config = dict(
    norm_eps=1e-05,
    parallel_block=False,
    optimizer='adamw',
    decay_shape='linear',
    final_lr_fraction=0.0,
    max_steps=4236,
    dataset='wikipedia_en',
)
Each number is 200 + 30 x the weight over its row's rms, rounded and kept within 0 to 999. Layers, rows and columns count from 0. The size before them is the row's rms in percent of the matrix's.

# layer 12 MLP up, 1024x256, rms 0.0668, rows 0-10, columns 0-127
094,200,184,255,183,162,173,228,210,208,201,184,235,138,203,164,187,231,212,201,242,189,194,182,191,170,182,207,212,211,212,170,171,222,213,180,229,152,167,170,226,177,186,203,213,211,194,181,168,190,218,232,225,214,228,166,159,157,123,167,172,195,218,243,182,197,150,193,232,186,180,211,194,206,228,188,193,149,218,264,213,134,153,206,265,197,190,183,156,158,173,222,173,232,208,201,231,237,255,195,221,186,225,149,178,225,157,207,230,203,149,262,216,231,172,203,246,211,233,198,201,207,177,199,164,199,245,193,195
100,214,175,220,202,142,211,218,253,194,207,186,221,185,129,210,194,248,178,162,194,188,176,193,190,261,177,182,194,208,158,206,231,193,224,204,309,180,170,265,209,191,214,191,172,194,228,215,155,224,227,201,237,220,240,162,188,190,202,219,238,209,200,197,176,159,219,228,199,220,225,190,215,156,203,180,181,185,151,196,186,251,167,198,198,235,224,98,210,171,225,195,184,206,214,227,211,152,188,183,232,204,204,197,191,202,256,196,189,195,210,241,186,192,184,176,261,176,192,224,203,174,203,205,206,184,167,190,203
102,244,127,211,196,224,187,215,207,163,154,240,215,161,208,175,255,144,181,229,181,167,193,236,216,173,219,243,202,268,167,204,183,228,223,198,198,219,220,208,213,166,152,216,134,163,192,175,217,217,166,174,238,106,158,182,182,214,173,210,193,228,173,239,212,219,182,122,239,231,198,240,195,212,245,212,169,205,202,169,160,184,191,164,193,212,215,173,169,179,246,215,188,220,171,215,222,196,183,216,178,196,213,234,225,184,185,219,215,217,168,234,181,190,163,231,157,258,222,203,176,170,172,152,231,203,201,210,212
107,214,210,203,173,179,214,159,237,211,228,214,125,201,145,190,214,194,183,181,210,211,183,222,220,202,211,192,209,186,195,163,238,200,194,164,180,220,161,174,203,175,204,208,188,208,190,189,221,141,248,147,262,202,183,227,187,229,210,211,180,149,165,204,170,252,228,179,194,236,170,208,170,127,183,238,198,116,155,198,184,187,220,233,193,269,260,190,200,180,236,214,175,170,200,223,238,149,162,216,164,203,154,205,172,165,152,222,152,176,204,217,208,182,159,198,163,233,246,190,199,144,202,228,186,198,245,224,206
100,172,200,200,259,209,212,171,169,161,203,222,169,222,209,201,153,123,193,185,192,221,179,204,224,199,195,227,221,227,186,219,188,231,220,193,178,204,159,188,269,186,175,278,219,181,204,229,203,241,182,216,199,211,216,170,256,221,228,170,180,192,224,199,253,165,203,195,194,185,143,216,159,218,191,218,173,211,189,207,189,231,202,192,240,233,233,168,135,225,167,194,223,215,229,215,258,207,177,198,231,247,195,186,248,193,229,244,172,191,211,193,163,164,243,202,180,163,160,166,186,170,225,206,162,233,189,215,186
099,214,189,201,221,197,250,150,161,228,177,241,187,212,191,258,239,200,156,184,235,212,185,213,181,178,192,228,229,225,208,219,199,208,120,171,194,175,200,218,210,186,160,186,206,259,254,180,167,182,198,162,195,215,207,209,236,214,189,154,224,180,207,217,249,181,232,176,211,178,214,203,202,168,178,206,251,218,266,167,206,231,205,236,208,175,169,214,159,159,150,198,180,186,204,214,245,152,227,206,173,264,189,223,179,230,140,126,193,192,201,200,169,234,157,218,196,220,141,199,196,201,154,183,239,267,141,168,160
100,191,214,201,216,224,232,224,267,234,178,218,220,217,201,228,207,197,211,182,206,168,174,191,204,243,207,149,202,234,200,177,187,217,215,213,175,168,225,250,261,182,171,172,178,187,247,187,217,142,121,204,226,261,177,216,256,150,179,206,220,203,200,266,178,179,192,182,189,127,191,241,147,202,221,150,219,146,186,258,235,187,235,143,185,214,263,165,207,210,225,146,172,220,211,179,148,192,212,200,179,239,196,221,151,197,201,189,233,194,181,182,212,259,188,262,228,221,216,209,233,196,207,177,182,204,185,200,212
094,161,197,204,196,200,218,195,201,193,179,229,157,170,194,190,225,188,238,193,237,169,201,184,215,236,192,248,210,236,170,191,256,159,191,148,207,224,212,162,224,189,232,197,228,225,168,197,216,245,210,195,197,211,200,210,161,206,202,170,171,185,211,174,202,204,176,194,219,192,252,253,179,226,155,199,190,167,167,199,161,193,224,262,176,221,198,159,173,237,153,196,189,189,206,216,185,196,164,224,217,222,232,201,165,143,213,188,124,204,209,245,221,199,158,208,205,214,204,221,200,186,194,180,175,220,261,231,166
106,226,238,244,225,195,184,165,185,198,143,246,192,201,179,240,200,202,161,168,205,237,207,151,203,206,149,210,169,242,212,167,205,194,158,252,221,99,252,238,219,156,212,231,176,179,234,224,190,202,213,222,194,225,209,240,148,207,154,149,196,205,146,169,180,226,226,118,228,221,210,187,200,228,204,170,197,175,208,221,230,130,186,208,216,219,209,193,149,231,252,185,212,195,177,181,197,235,157,199,215,243,176,221,215,214,190,184,225,144,180,165,216,248,172,232,193,188,215,175,210,161,186,165,179,236,241,167,174
110,222,208,207,196,206,187,244,194,155,233,183,186,206,171,204,150,216,224,219,189,157,153,260,191,184,199,200,226,233,215,204,183,160,155,213,182,232,178,224,183,205,158,204,234,221,211,199,209,202,167,187,215,225,223,189,251,255,203,253,204,199,158,231,216,232,210,205,226,155,180,242,168,210,206,267,222,209,187,143,227,188,269,185,191,206,183,222,167,213,196,151,214,160,138,220,239,190,189,176,250,208,180,166,168,185,204,251,230,207,163,223,149,183,175,170,255,275,197,219,193,232,175,241,204,222,230,252,214
105,245,163,222,207,249,213,188,190,156,216,208,153,179,201,230,174,182,226,221,211,172,207,167,138,267,200,198,232,236,135,195,220,182,241,213,245,215,204,176,209,190,189,200,226,265,195,169,172,255,221,188,239,168,156,208,212,147,186,218,199,209,129,187,212,201,171,200,176,194,197,206,170,206,181,231,231,133,211,192,196,197,222,165,180,181,268,185,197,225,223,210,207,238,201,185,151,188,216,199,195,189,163,182,226,198,221,198,169,238,187,252,226,210,199,226,191,243,157,236,157,254,200,133,193,254,240,184,180